From a checkpoint of a small transformer trained on Wikipedia: MLP 640 tanh GELU, 6.95M parameters.
Each number is 128 + 24 x the weight over the matrix's rms, rounded and kept within 0 to 255. Layers, rows and columns count from 0.

# layer 13 MLP down (transposed), 640x160, rms 0.0593, rows 49-70, columns 0-159
[[125 110 157 137 114 112 108 138  76 126 157 110 135 120 125 107 130 128 129 128 115 123 134 151 115 128 139 142 114 119 156 116  98 190 169 150 142 132 107 111 117 150 127 127 132 140 156 119 172 147 115 137 101 149 120 149 124 133 143 137 131 118 109 170 123 111 114 152 112  86 127 156 147 159 134 129 129 137 140 122 133 228 144 141 133 152 120 161 154 117 110 172 139 128 174 140 112 126  86 159 164 121 119  80 133 141 163  76 115 162 115  73 122 152 155  93 106 144 123 131 110 138 201 205 151 112  63 159 116 150 146 113 115 133 127 124 207 118 116 144 168 200 160  92 130 127  94 155 122 125 160 101  91 168 104 117 141 120  81 173]
 [109 127 139  97 108  84  85 128 101 116 129 126 116 109 163 128 132 118 141  88  76 101 134 111 114 134 147 117 130 107  92 131 155  79 124  99  90 127  66 106 150 146  90 148 132 136 155 137 140 117 128 146 169  64  98 127 165 166  96 122 110 128 117 136 105 146 103 117  96  62 160 175 121 133 161 101 164 101 175  69 117 128  94 130 112 101 147 118 114 137 106 158 143 166 120 117 128 157 161 124 154  99 102 157 145  74 105 154 151  95 121 137 128 145 150 102 161 141  97 128 124 146 110 144 190 181 150 124 108 146 109 140  83 119 144  86  95 140 139 146 121  94 132 134 114  95 123 115 128 175 127 118 124  84 105 174 118 105 183 121]
 [107 160 172 147 148 141 152 133 108  92 128 167  85  89 144 114 187 148 134 108 155 130 118 141 140 127 114  83  84 131 107  89  99 128 146 121  99 103 104 170 110 164  93 149  98 146 151 169 113 143 126 102 152 128  93 135 121 134 149 111 115 131 160 125 107 114 155 148 117 117 114  98 133 106 138 142 127 133 108 161  95 180 176 144 162  98 171 103 129 115 101 135 117 130  92 146 136  80  96  97 112 129 123 146 110 127 148 204 132 146  80 108 147 107  80 112 141 126 134 140 132 131 104 152 131 153 117 128 136 126 154  91 149 143 116 132 128 105 132 123 131 132 121 115 124 169 102 139 121 161  90 175 147 115 141 131  98 110 128 127]
 [127 153  99 140 121 150 133 174 121 123 110 179 148  86 127 111 109 122 126  99 133 138 146  84 138  67 142 112  91  83 156 115 146 136  75 138 118 115  86 143 121  90 101 137 149 120 118 118 112 133 166 102 126 125 156 131 158 140 128 153 119 131 189 110  82 127 127 132 164 129 106 132 112  95 122 123 115 122  58 150 133 133 160 141 131  81 128  95  75 109 148 121  96 126 133  81 135 106 104 126  78 188 106 127 148 137 130 164 117 143 163 144 189 128 126 134 127 139 111 134 102 154 141 132 165 179 148 146 141 148 137 133 128 176 201 120 122 129 116 133 166 109 161 108 179 133 134 147 130 112 160 132 136 124 121  69 138 130  94 165]
 [148 135 144 179 156 158 120 105 130  99 125 153 135 102 133 101 144 141 116 132 142 145 126 145 131 158 137 115 144 143 128 147 144 171 107 127 138 138 133 101 151 152 125 100 107 118 174 108 116 109 138 171 148 171 109 103 145 153 170 144 105 111 141 113 156 164 159 153 142  96 114 185 133 133 143 160 123 159 115 135 120 108 136 103 122 161 142 115 153 124 121 127 128 139 117 124  87 144 120 128 105 162 120 160 147 102 137 106 134 136 126 115 135 137 103 113 128 114  92 148 119 167 106 140 143 183 124 129 122 152 141 149 151  86 116 188 120 122 125 137 164 134  72 119 114 145 162 133 118 113 142 154 166 127 100 158 149 121 124 125]
 [ 83 120 115  99 124 130 175 142 170 127 118  87  96 119  91 175 145  46 131 129 132 112 106 143 123 138 135 152 140 145 147 172 114 106 129  81  91 121 125 111 126  93 113 107  88 157  91 121 154 165 147 144 121 125 124 135 125 142 125 122 108 157 108 148 135  85 134 142 105 114 119 145 128 164 126 124  93 119 144 137 165 160  99 108 135 138 135 135 102 127 134 101  99 104 121 174 100 108  92 157 107  93 123 102 108 125 123 112 124 117  56 132 101 141 116 123 114 143  95 151 117 126 133 130 148 147 108  87 134 203 130 130 101 114 109 150  99 172 117 119 149 161 187 159 142 118 132 109 147 137 147  95 163  87 114 117 116 115 140 127]
 [102 111 140 174 132 128  99 150 125 129 105 148 145 108 114 165 109 176 116 112 156  79 156 172 142 131 110 118 116 110 120 133 140 142 110 116  83 106 110 113  65 150 139 111 142 160 169 152 137 122 146 117 151 103 162 123 144 146 140  99 112 162 173 107 157  92 126 114 122 100 148 125 113 161 118 136 162  93 101 131 151 128 132 108  93 104 130 114  80 104 156 176 132 147 127  96 144  97 121  90 143 135  91 127 149 106 129 165 123 182 113 109 112  49 127 135 170 146 120 131  56 102 116 116 117 113  60 131 137 147 119 179 139 132 120  80 134 114 127 111 100 126 115 157 128 147 159 112 118 114 135 136 139  78 116 129 103 113 109 140]
 [170 139  89 111  98 120 152 149 134  66 138 100 144  97 113 114 169 101  93 117  99 172 139 176 141 157 112 141 143 157 126 152 134 129  64 108  88 165 160 162 114 128 129  89 134 107 123 100 112 123 170 119 155 116 116  96 134 167 141 127 141 117 170 113 117 147 125 192 155  97 119 148 152 103 151 112 158 136  82 139 117 116 114 138 153 138 164 137 121 144 110 129 121 117 142 128 124 117 164 181 170 142  96 124 106 126 110 137 137  88  95 136 152 146 110  94 141 135 159 146 104 140  93 149 123 116 169 111 124 176  96 146 132  95 161 146 124 148 126 161 135  94 132 138 159 115 164 123 145 119 142 142 134 140 153 119 139 139 168 134]
 [125 131 140 132 141 111 194 129 111 115 154 107 112 160 114 147 103 143 146 114 122 122  78 105 137 141 146 141 105 160 157 127 123 102 168 103 142 125 109 112 146 112 111  94 163 118 114 136 147 128 158  94 124 113 119 140 107 156  95 131 110 155  79 149  98 145 175  64  91 145 104 152  81  95 115 134 131 146 110 112 127  99  97 148 122 160 104 121 119 127 119 159 122 140 136  69 131 155 121 103 143 121 106 106 109 177 154 116  90 115 163 138 149 161 147 138 116 119 145 109 166 103 111 129 146 170  93 123 102 120 119 120 139 151  82 138 113 115 178 122 129 162 118 137 153 143 135 155 164 117 157 106 134 108 110 131 129 144 138 126]
 [ 70 110 143 139 126 128 157  98 118 141 123 185 123 155  99 130 125 152 150 149  97 115 126 157  49 155 139 106 131 151 110 111 142 152  93  96 142 144 131  78 114 135 165 174 145 121  77  42 117 114  89 122 148  87 166 126 119 147 122 120 106 161 110 133 126 101 123 129 118 134 101 157 128 154 113 119 155 165 152 139 136  77 108 153 108 146 106 114 162 120  95 151 114 195 159 119 137 100 165 113 100 164 156  90 119 184 117 115 129 133 152 163 173 119  92 107 110 113 134 160 109  92 116  82 118  99 146 127 118 142 124 138 138 110 126  93 104 149 157 138 131 111 149  92 112 155 110 129  99 176 131 155 128 150  85 114  59 166 121  86]
 [163 149 135 142 155 113 150 115 137 147 126 118 131 147 114 130 134 143 118 142 110 122 162 132 114 115 141 114 111 113 165 101 118  76  71 103 189 154 104 119 131 179 108 125 136 108 119 167 145 112 129 138 147 160 114 129 118 125 133 120 106 147  77 151 172 133 145 133 168 129 151 132 159 114 165 118 145 154 126 126 137 107 146 144 104 101 114 136 117 166 130 166 150 130 145 121 124 126 139 124 123 130  95 127  87 132 153 101 144 132 115 111 108 123 149  78 127 129  84  81  93 123 136 137 122 151 145 151 121 171  94 154 100 166 162 131  96 133 130  96 121 159 151 116 162 111 157 111 110 171 102  91 141 139 151 161  95 178 148 151]
 [103 139 139 130 133 116 153 128 163 120 171 167  96 138 155 177 121 116 141 128 166 105 138 170 132 140 118 155 112 119 126 125 135 153 117 135 125 114 155 134 120 160 133 160 124 140 131 133 127 101 172 149  99 136 143 110 101 176 145 161 132 147 196 109 143 120 175 156 135 102 109 142 119 102 109 164 124 140 107 101 151 140 100 142  71 120 128 170 116 142 120 141 114 140 145 130  98 123 132 156 156 123 150 142 128 107 164 118  95 124 102 129  99 147  98 140 120 120 157 181 111 159 133 159 112 128 142 110 128  77 137 148 158 116 149 127 110 123 147 139 117 164 114 137 157 122 121 160 109 155 138 178 122 151 110 139 127 111 110 128]
 [128 104 169 157 169 141 152 131 134  92 163  94 137 164 126 116 155 116 196 105 159 101 134 103 142 165 150 138 134 152 131 127 143 140 115 105 100 122 160 163 117 111 169 119 130 127  87  93  96 112 142 143 152 158 173 129 143 143 101 132 122 139 131 109 113  94 100 142 153  99 122 107 113 137 151  91 123 167 113 108 161  80 148 121 144 182 125 141 121 168  73 158 130 130 117 167 101 126 134 146 138  75 159  77 142 125 114 141 102 102 155 148 139 149 136 136 112 144 177 114 126  96 118 105 145 107 118 125 131 169 178 184 135  91 159 112 114 138 129 156 163 130 150  71  85 129 126 151 123 149 134 137 159 106 131 118  98  94 108 106]
 [ 96  98  95 130 133 103 129 133 123 108 136 176 120 123 140  74  89 126 115 127 125 169  88  96  74  93 119 133 155 129  98 108 130 140  81 150 106 132 146 127 113 182 111 113 125  98 123 111 117 140  99 119 142  95 116 124 135 145 136 122 105 145 123 189 110 129 137 135 144 102  84 164 201 159 129 181 128 158  71 127  95  91 124 120 129 132  91 164 134 177 103 140 157 133  95 126 144 110 155 137  99 142 126 113  97 139 131 119 150 133 108  88 130 111 118 115 124  92 120 163 132 134 184 134  94 155 117 182 135 133 116 116 161 107 129 140 112 116 147 106  92 160 153 133 119 130 125 150  71 131 156  67 108 143 117 184 135 110 158 124]
 [142 127 149 117 117 111 147 167 107 128 137 144 107 112 102 111 139 173 124 119 108 128 150 123 151  96 120 111 137 148 124  98 120 140 116 223 117 150  99 146 125 133 117 133 102 136 149 168 152 105 111 111  94 138 110 144 131 194 172 125 102  77 114 130 125 134 111 149 135 116 166 145 125 116 158 141  92 139 164 138  99 121 149 158 138 147 115 141 127 131 128 111 161 157 115 160 109 156 136 111 123 129 115 138 109  84 102 147 154 130 137 108 117 134 110 125 126 161 101  95 146 114 130 147  88 116 135 101 126 155 114  79 130  86  93 109 143 140 160 133 143 115 108 127  91  81 100 135 164 135 137 171 139 128 158 161 119 102 158 139]
 [157 151 110 116 117 112 121 135 101 147 163 137 107  96 142 137 125  93 108 135 130 133  55 116  94 135 106 124  95 120 143 145 104 125 125 168 148 113 134  94 134 111 146  98 145 128 115 129  98  84 147 139 127 178 158 155 166 157 105 154 167 160  87 149 158 120 108  82 113 149 150 116 136 103 131 144 112 130 130 165 157 126 118 132 144  97 163 106 127 142 102  90 155 117 132 135  92 115 149 124 117 194 126 128 179 140 153 125 131 105 157 144 132 118 120  94 120  58 111 162 113 122 146 144 137 119 121  88  97 148 137 112 116 131  96 130 129 139  84  89 137 134 133  98 119 128 128 141 161 132 151 141 118 111 118  97  75 109 141 158]
 [155 142 122  99 116 111 142 114 143  93 121  84 101 122 102 131 126 103 119 114 119 169 106 117 138 170 124 125 117 123 146 126 123 141 122 157  89 147 160 113 120 109 111 141 131 154 131 110 112 134 130 129 129 135  99 133 122  94 132 106 146 133 132 140 118 175 147 127 119 144 132 127 126 149 101 114 161 153 136 130 143 136 132 154 122 133 134 131 117 128 141 109 138 134 124 101 145 108 130 163 156 134 157 126 132 157 118 108 126  95 114 135 107 112 140 105 135 116  99 127 151 175 141 133 115  98 155 118 140 102  88 136 166  75 103 105 146 134 115 130  94 162 143 142 130 131 127 112 123 143  98 152 142 107 121 117 127 123  74 132]
 [125 123 136 138 159 128 127 143  79 119 121 128 106 136 135 139 132 100 130 195 182 120  89 139 118 153 160 151 130 105 102 143 119 105 192 127 100  84 147 181 156  79 191 139  95 114 154 154 142 105 146 131  85 139 105 128 130 173 160 136 123 141 122  78 127 117 140 118 136 120 102  98 126 117  90 148  96 113 121 161  86 132  65 102 106  97 108  95 196 171 117 109 146 149 146 152 121 138 150 145 129  84 159 146 118 122 116 147 173  88 172 143 127 163  89 113 138 105  84  89 134 136 130 123 146 144 158  82 136 133  68 127 136 117 138 137 166 155 124 110 158 147  97 159 101  78 172 154 154 121 138 152  78 127 105 112 137 121 132 157]
 [128 115 118 100 122  73 204 139 105 136 119 136 102  78  66 118 118 168 127 151 159  77 104 123 108 149 134 131 139 172 145 111 141 124 146  88 149 127 137 127 109 123 173 126 133 121 145 119 116 138 132 121 149 138 125 135 120  97 120 136 143 134 123 145 114 149 142  80 107 127 147 133 140 114 129 151 159  97 144 124 151 126  99 147 123 142 123 131 104 155 174 160 121 116 108 140 135 161 127 131 116  95 127 130  84 105 113 122 144 113 117  96 123 133 119 112 133 138 133 101 127 153 163 103  75 180 119 111 142 134 142 117 171 134 150 130 159 114 196 145 148 152 141 155  97 154 146 117 128 143 100 173  95 111 153 206 150 106 151 153]
 [159 134 111 125 105  85 136 152 151 143 146 104 114 147 191 129 132 136 144 133 149 127 152 162 123 137 156 105 175 146 114 108 125 116  95 133 143 140 139 152 170 132  88 133 144 114 146 135 110 115 118 143 177 113 122 125 129 136 149 151 166 125  99 110 122 112 100 192 107 103 135 117 111 185 150 139 153 113 158 138 112 134 138 116 142 120 154 101 133 129 113  87 101 134 160 128 108 121 140 106 115 128 151 117 122 110 160 168 124  75 100 140 130 133 106 147 121 127 143 139 120  94 115 138 127 119 103 124 115 139 133 129 118 119 102 152 144  73 162 131 134 137  96 137 125 105 146 148 143 149 111 104 112 131 180 112 166  79 137  94]
 [169 127 177 119 171 131 131 104 106 138 121 149 116  97  72 119 117  81 118 164 117 130 174 113 154 134 142 123 125 125 111 131 110 155 111 134 127 128 154 165  96 116 105 159 149  67 137 113 124  86 155 125 155  85 148  85 107 120 141 170 110 108 139 108 146 136 150 157 141 112 131 126 162 184 100 140 158  47 112 112 130 137 125 103  90 112  91 121  98 113 163 164 178 163 161 147 113 162 124 104 143 143  61 155 166 160 110 117 134  97 129  94 126 128 133  97  97 131 134 139 139  85 147  91 160 110 140 112 132 128 139 149 124  84 164 144 179 131 117 162 176  97 130 111 118 174 177 119 138 148 101 111 135 104 145 138 138 132 119 164]
 [150 126 147 140 146 116 112 134 172 119 134 130  96 101 171 159 115 133 170 144 160 136 101 119 135 129 106 161 162 111 144 149 135  78 121  87 119 139 131 178 140 171 138 137  86 157 163 130 157 135 106 145 151  86 111  95 125 124  89 125 111 130 135 124 171 151 114 111 101 124 112  94 149 130  91 146 106 168 145 126  89 164 158  91 122 114 100 134 136  99  97 120  84 106 120  85 128 132 119 138  84 154 148 119 136 139 133 127 127  95 144 130 128 129 122 123 133 118 121 135 138 180 156 118 102 118 134 121  98 110 100 135 169 115 111  81 134  78 132 140 180 128 102 152 189  80 143 114 114 120 108  93 134 146 134 141 170 133 130 115]]
# layer 13 MLP up, 640x160, rms 0.0592, rows 50-70, columns 0-159
[[116 121 110 141 119 167 146  90 171 160 102 118 135  76  94 148 119 125 139 124 125 132 135  96 176  88 135 142 111 164 122 127  93 164 102 153 147 131 128 180  88 146 158 108 132  72 106 137 131 135 121 108  89 125 150 133  96 110 152 134 113 116 125 118 148 134 133 150 153 164 101 154 123  96 135 107  73 140 114 106 136 134 128  97 131 145 132 144 117 161 105 169  89 143 177 172 136 117 122 103 138 136 135 161 123 145 148  71 127 151 138  99 109 120 127 102 142 130 113 143 136 132 137 145 156 173 144 127 135 120 123  84 148 121 119 141 181 107 168 132 118 116  97 103 124 173  90 151 151  67  91 150 171 111 170 128 112 117 131  82]
 [160 104 132  84 141 138 154  96 115 108 135  62 117 134 106 109 105 139 163 132 108 125  87 132 141  97 149 118 124 170 118 128  94  86 147 129 143 120 125 145 132 124  89 132 122 132 157 100 148 118 133 161 118 128 138 150 120 120 118 128 163 142 114 135 111 133 105 128 123 126  98 138  66 130 136 129 128 149 117 111 166 116 130 121  82 128 139 144 135 121 151 120 136 120 145 105 169 162 118 188 119 111 170  93 142 128 137 121  99 128 173 146  95 122 166  89 111 123 123 132 151  92 127 123  90 154 176  95 149  99 108 161 158 146 116 140 133 111 105 129  96 117 133 203 109 120 102 126 149 113  85 143 189  96 124 117 141 125  94  76]
 [109 161 135 107 114 167 124 107 116 101  97 153 113 147 120 129 138  88 104 116 123 185 163 126 151 148  69 161 102 115 113 129 108 166 157 101  73 115  74 105 146  97 166 109 142 151  96 128 195 143 147 153 119 136 106 155 118 112 113 144 133  96  82 118  82 143 165 159  96  96 131 163  93 132 138 129 142 111 157 147 139 139 156 147 177  71  92 105 134 173 101 118 147 121 154 123 129 138 124 139 146 151 147  90 151 134  98 129 117 151 184 117 169 136 123  78  95 135  71 169 120 167 137 114 142 115 163  83 122 118 142 130 111 116 145 163 131 143 145 113 134  92 130 130 126 137 130 132 107 156  96 102 140 112 155 133 103 139 148 139]
 [144 140 141 108 149 139  80 156  82 155 143 142 125 139  93 137 112  95  71 127 106 117  93 101  99 161 147  80 170 133 104 108 143 168 141 112 124 113 140 107 133  62 101  84 181 160 139 119 146 132 142 133 127 102 137 138 138 128 135 180 158 111 140 104 102 146 129 137 124 152 129 102 120 159 115 119 156  98 132 124 118 148 159 136 152 133 164 146 142 106 110 101 125  97 118 115 156 141 125 156 118 118  94 167 105 129 145 133 155 136 150 130 163 114 156 167 166 156 134 126 133 121 122 113 137 130 129 119 149  99 100 140  93 109 111 144 132 147 148 139 129 137 119 153 121 125 146 133 112 132  99 165 117 124 148 129 112 123  95  97]
 [145 146 139 125  74 119 110 133  86 125  90  63 134 152 112  94 102 129 112 132  64 130 134 122 145 111 120 118  99 104 118 138 136 164 160 101 157 133 113 133 168 119 161 137 139 135 160 120 139 131 165 152 153 104 154 135 157 128 131 172 137 135 136  96 145 154 121 104 130 149 100 124 148 112 141 146 172 158  74 108 124 134 127 150 155 121 124 171 124 132 114 157 120 149 144 147 146 117 158 107 127 198 115 172 126 120 119 119 103 106 100  83 169 132 104 100 142 130 167 138 127 120 112 185 126 119 145 164  97  96  82 129 108 129 155 135 123 118 136 120 126 145 133 124 161 117 141 156 117 135  85  72 146 163 100 132 147 127 120  86]
 [166  88 140 144 147 127 111  92 173 115 102 171 142 160 136 116 162 149 130 146 120 153  99 137 134 110  72 147  98  95 159  92  93 112 165 110 114 129 161  91  93 119 140 149 103 126 150 169 131  89 139 169 125 132 155  68 113  82 122 142 124 111 119 153 148 117 125 163 113 158 152 115 132 167 120 114 110 119 131 111 177 113 122  78 104  94 153 128 117 139 101 136  97 100 187 152 140 130  79 128 141 137 139 116 135 159 141 119 131 110 155 170 182 124 145 131 146 174 121  99 131  95 120 103 158 139 146 111  92 143 106 119 146 126 118 172 146  75 109 121 134 120 138 106 145 131 126 114 101  87 128 136 159 138 128 132 156  98  80 116]
 [134  79 142 101 104  88 101 107 160 113  90 128 133 150 149 125 136 138 131 111 137 139  96 118 192 143 134 145  99 136 123  95 144 135 130  94 109 117 167 122 141 156  75 146 113 181 140 138 124 169  96 136 140 130 138 177 110 110 118 167 137 133  80 119 122 162  96 125 152 118 121 149 131 119 148  88  85 130 132 113 168 118 122 101 101 149 128 135  96 109 118 144  90 148 171 179 110 175 108 122 146 114 122 156 124 104 152 124 108 126 173 135 109 130 120 145 117 115 119 157 104 106 125 163 118 106 135 159  85 115 151  93 123 104 146 160 121 128 109 140 153 154 134 140  67 135 154 106 119 168 106 135  86 132 116 126 134 143  93 106]
 [135 103 150 118 124 127 138 145 115 107 119  90 104 180 113 119 113 109  94 130 147 133 102 127 133 149 117 163 117 116  76 133 126 104 148  90 106 108 152 133 129 127 122 127 162 118 109 164 106 140 153 115 112  98 117 115 102 141 125 131 106 127 120  80 119 145 114 130 147 135 158 100  84 123 125 108 134 127 114 184 125 115 129 149 141 120 115 147 145 131 150 156  82 115 105 120 148 161 144 170 150 128 144 160 147  92 109 147 159 135 107 152 127 106  92 123 163 152 160 160 120 122 140  90 137 129 117 131  96 122 136 159  79 143 128  96 126 152  87  85 147 121  83 150 125 164 165 137  99 184 121 143 114 164 128  84 104 175 148 129]
 [132 130 124 139 132 135 133 140 139  97 145 114 148 144 166 108  83 100 142 141 140 169 141 142 135 100 112 131 133 148 131 151 119 158 117 136  88  84 155 153 129 134 106  97 152  96 162 134 161 110 148  82 136 108 140  95  92  84 177 164 113 119 152 132 133  95 118 107 141 110 100 139 111 106 153 159 102 141 138 108 124  86 112 133 114 110 124 151 118 101 130 111 107 123 142 156 122 122 137 116 104  82 120  90 170 101  59 135 199 174 134  56 150  89 146 122  82 130  96 124 143 144 166 173 149 140 102 130 137  93 127 113 117 139 160 154 168 143 137  82 151 145 151 180 151 160 161 155 158 107 136 124 129 107 140 133 161 163 171 115]
 [ 98 131  61 118 159 109 131 148 142 124 129 146 147 100 117 124 119 130 109 135 137 114 126 109 144 153 124 111 133 145 117 124 128 127 156 121 133 109 131 154 131 125 131 111 143 112 135 117 156 141 166 143 151 123 118 134 152  77 171 149 139 122 146 107  80 146 130 130 112  95 104 107 112 106 137  90 139 117 107 136 135 136 189 131 108 170 163 138 121 126 126  94  85 110 120 124 102 131 137 169 134  96 122 158 155 139 117 102 150 125 128 163 103 150 107 140 161 146 143 145 153 128  67 139 133 101  89 133 133 129 144 143 123 111 117 120 129 152 156 158 110  50 124 162 131 124 131 104 144 148 145 169 131 136 142 124 132 121 119 122]
 [107 108  81 153 128 108 148 137 116 134 111 107 193 118 119 164 160 103  97 120  99  98 127 128 108 147 136 169 163 157 123  84 156 101 138  95  86 128 156 152 118 130 175 108 115 127  91 149 144 132 143 140  75 143 141 145 171 122 142 147 141 108 164 125 140 158 116 110 120 102 107 133 134 140 146 120 128 106 128 101 110 122 112 146 155  94 114 119 169 133 112 131 130 119 122  88 148 159 122 127 133 118 124  89 142 140 108 149 162 110 159 114 166  97 159 164 151 118 125 112 170 111 148 104 107 173 173 113 134  92 101 145  87 171 116 140 156 156 131 114 146 129 155 135 160 141 117 110 133 174 121 131 115  89 163 114 123 136 113 140]
 [ 89 151 114 109 168  87 148 126 115 138 119 136 125  91 141  75 109 110 138  96  87 149 138 116  89 157 120 127 128  91 163  94 144 195 111 128 109 134 146 119 131  72 145 102 105 135  85 117 112  70 128 104 154 109 111 108 130 108 138 145 134 139  91 123 115 149 112 135 108 125 139 109 160 105  68 113 125 121 154 144 119 107 116 144 156 134 128 139 139 131 135 113 125 163 106 189 160 165 159 131 146 166 138 140 139 109 146 120 168 151 158 145 120 168  84 127 103 122 160 103 114 157 186 136  93 133 159  81 130 146 148  97 134 135 125 166 155 126 175  90 123 112 156 137 116 114  87 152 203 119 150 131 149 182 105 117 135 120 146 153]
 [133 136 145 112 100 154 121 128 115 130 124 126  84 159 112 166 127 124 151  77 138 153 113 110  92 131  85 160 164 129  94 120  98 112 128 102 128 172 135 128 140  89 108  99 147 125 120 150 142 110 186 125 130 144 110 160 143  77 132 117 135  98 130 149 120  85 115 141 123 110  91 124 111 114 115 129 112 101 120 163 132 157 101 117 103 157 140 187 131 114 154 121 101 179 100 157 145 141  83 124 127 116 113 118 106 121 133 129 132 134 117 123 132 144 133  98 143 141 165 154 156 196 150  88 134 132 139 126 118 129 110 121 135 160 147 137 160  91 183 103 120 126 118 119 128 171  86 134 119 144 124 129 143 174 131 100 127 119 151 165]
 [125 142 145  91 134 188 149  80 140 116 108 118 190 104  89 151 136 145 115 160 114 136 111 105 104 122 138 140 100 146 112 120 140 117 161 152 152  99 156 151 141  78 156 100 128 124 121 116 102 124 119 133 128 155 105 119 116 137  98 174 108 148 147 150  65 100 132 140 126 135 102 129 122 174 126 121 147  89 114 116 136 141 137  96 130 126 131 121 129  89 161 147 129 116 151 112 137 107 166 117 145 108 101 123 104 106 100 106 165 130 146 151 134 168 128 132 126 142 121 173 140 133 112 133 112 114 181 125 101 112 107 167 124 173 120 121 105 134 108 141 109 126 182 183 130  88 118 102 155 133 124 145 140 102 126 172 131 141 100  89]
 [ 79 111 130 108  69 158  89 117 130 149 113 116 112 158 106 115 146 168 113  80 150 122 118 128 157 118 149  75 110 117 157 103 127  90 158 103 133 138 128 164 122 110 144 149 141 163 143 138 152 156  77 147 138 148  98 127 157 126 142 168 102 116 113 131 124 109  98 144 146 107 115 143 131 169  88 105 123 125 115 140 141 119 128 133 120 150 110 138 123 168 103 145 119 149 137  98 165 167 156  98 103 125 173 136 113 124 167 144 173 160 116 183  96 140  93  85 116 148 122 152 126 159 150 117  80 162 135 116 123  86 105 109 145  74 183 134 190 151 170 105 144 117 126 168 115 139 126 146 148 126  97 112  87 114 139 113 152 158 125 115]
 [117  84 177 116 143 129 179 137  94  95 123 115 139 132 150 132 132 169  94 107  74 140 153 125 116  87 149 128 107 133 147 139  95 148 122 132  97 111 124 137 164  93 126 146 113 116 120 149 137 123 106 134 132 109 146 122 132 118 139  99 139 118  94 135 132 115 129 101 146 109 131 146 118 124 138 141 132 113 156 128 130  77 127 118 119 113 110 105 115 128 105 115  90 151 166 132 112 106 114 107 104 155  83 104 129 133 168 159 132  94 151 137 109 141  91  88 119 142 142 156  98 137 144 102 156 132  92 125 134 155 111 101  87 134 105 128 110 114 121 124  93 137 143 153 130 148 111 129 144 168 130 133 161 116  93 156 110 101 141 159]
 [169 132 125 146 128  96 140 113 110  68 135 101 138 143 121 139 100 190 116 119 114 141 179 155 141 119 138 167 154 122 153 115  95 105 104 141 120 122 125 119  86 119 159 123 108 157  95 137 150 155 200 132 123 116 108 109  86  85 116 119 126  95 136 183  88 123 137 186 176 132 155 149 120 109  97 104 127  91 153 123 116  98 114 139 145 101 113 160  86 138 131 103 150 114 126 111 136 121  98 126 133 117 125  85 185 134 143 171 102 173 158 145 109 104 142 184 157 103  87 158 166 168 150 130  83 153 216 100 154 133 120 112 125 128 128 135 168 111 191  61  88 107 145 131 116 152 134 150 116 145 138 121 116 116 100 137 129 121 121 116]
 [ 58 128 125 150 118 147 148 143 121 131 125 119 142 136 125 128 159 157 143 118 133 144 156 133 121 123 121 124 142 119 136 106 103 119 170 124  94 129 123 121 119 118 137 107 132 135 114 138 155 115 126 141 122 145 109 151 169 143  97 130  94 116  85 163  98 103 133 113 118 124 118 128 171 178 126 124 120 115 143 104 149 123 107 129 150 176 141 138 161 114 126 110 136 135 127 103 132 176 137 147 165 139 151 143 119 123 130 133 132 167 120 143 167 154 126 100 124 140 152 156 146 131 114 109 126 128 143 121 111 146 110 133  87 133  89 157 172 137  92  86 145 164 175  94 133 142 136 106 149  70 144 123 130 106 140 124 194 141 141 109]
 [108 120 148 132 110 157 188 109  95 106 124 123 102 138  67  99 130  98 150  93 114 116 124 112 129  87 115 117 144 142 149 114 107 130  95 107 135 142 108 137  79  98 167 124  82 141 134 142 142 145 128 126  63 137 129 142 133 106 124 120 108 104  92 134 147  88 142 150 147 167 130  92 119 154 132 127 131 119 136 133 131 136 126 142 115 137 143 123 124 124 140 111 103 135 111 101 161 156 123 128  91 143 111 110 160 111 110 107 169 149 158 140  91 154 143 122 114 154 137 134 131 132 105 120 139 133 117 145 115  84  90  96 163 171 107 127 135 149 119 114 147 114 131  98 150 134 107 106  93 117 135 144 135 120 136 156  76 171 116 113]
 [132  86 138 125 132 143 162 131 139  99 145 121 172 113 152  86 132  69 118 146 126 130  85  83 109 122  72 107  96 103 141 135 103 184 173 104 129 154  74 120 141 106 183 122 133 108  93 155 138 162 155 117 102 156 129 103 141 123  93 136 103 112 115 149 157  83 122 133 162 130 128 128 138 113 155 129 158 154 119 111 135 101 148 132 143  85 176 106  88 106 130 131  89 144 162 137 123 126 165 131 142 120  88 124  90 160 100 126 157 139  92 176 155 122 133 139 134 103 116  90 126 126 150 131 120 148 123 143 133 145  84  99 113 133 138 174 105 143 127 124 128 131 112 167 117 135 121 138 122 152 134 127 107 161 167 129 121 141 130 116]
 [135 159 153  92  87  82 152 116 151 116  88 133 116 140 127 132 115 123 131 100 120  82 130 147 128  94 120 119 131 108 103 151 116 140 157 107  63 137 133  83 117 122 146 139 142 127 106 136 138  84 116 110 117 143 134  87 109 157 136 134 129 138 129 128 150 145 132 152  67 107 137 114 162 158  95 133 112 122  88 160 160 143  96 120 144 164 116 171 146  88 121 161 133 120 124 161 158 159 148 147 130 151  89 127 108 134 114  56 123 144 116 139 129 109 157 173 105 143 153 115  85  96 162 120 169 109 141 138 114  83 147 115 148 105 132 170 133 143 165 147 129  85 116 124 129 107 155 135 141 130 118 147 133  89 153 108 109 134 137 162]]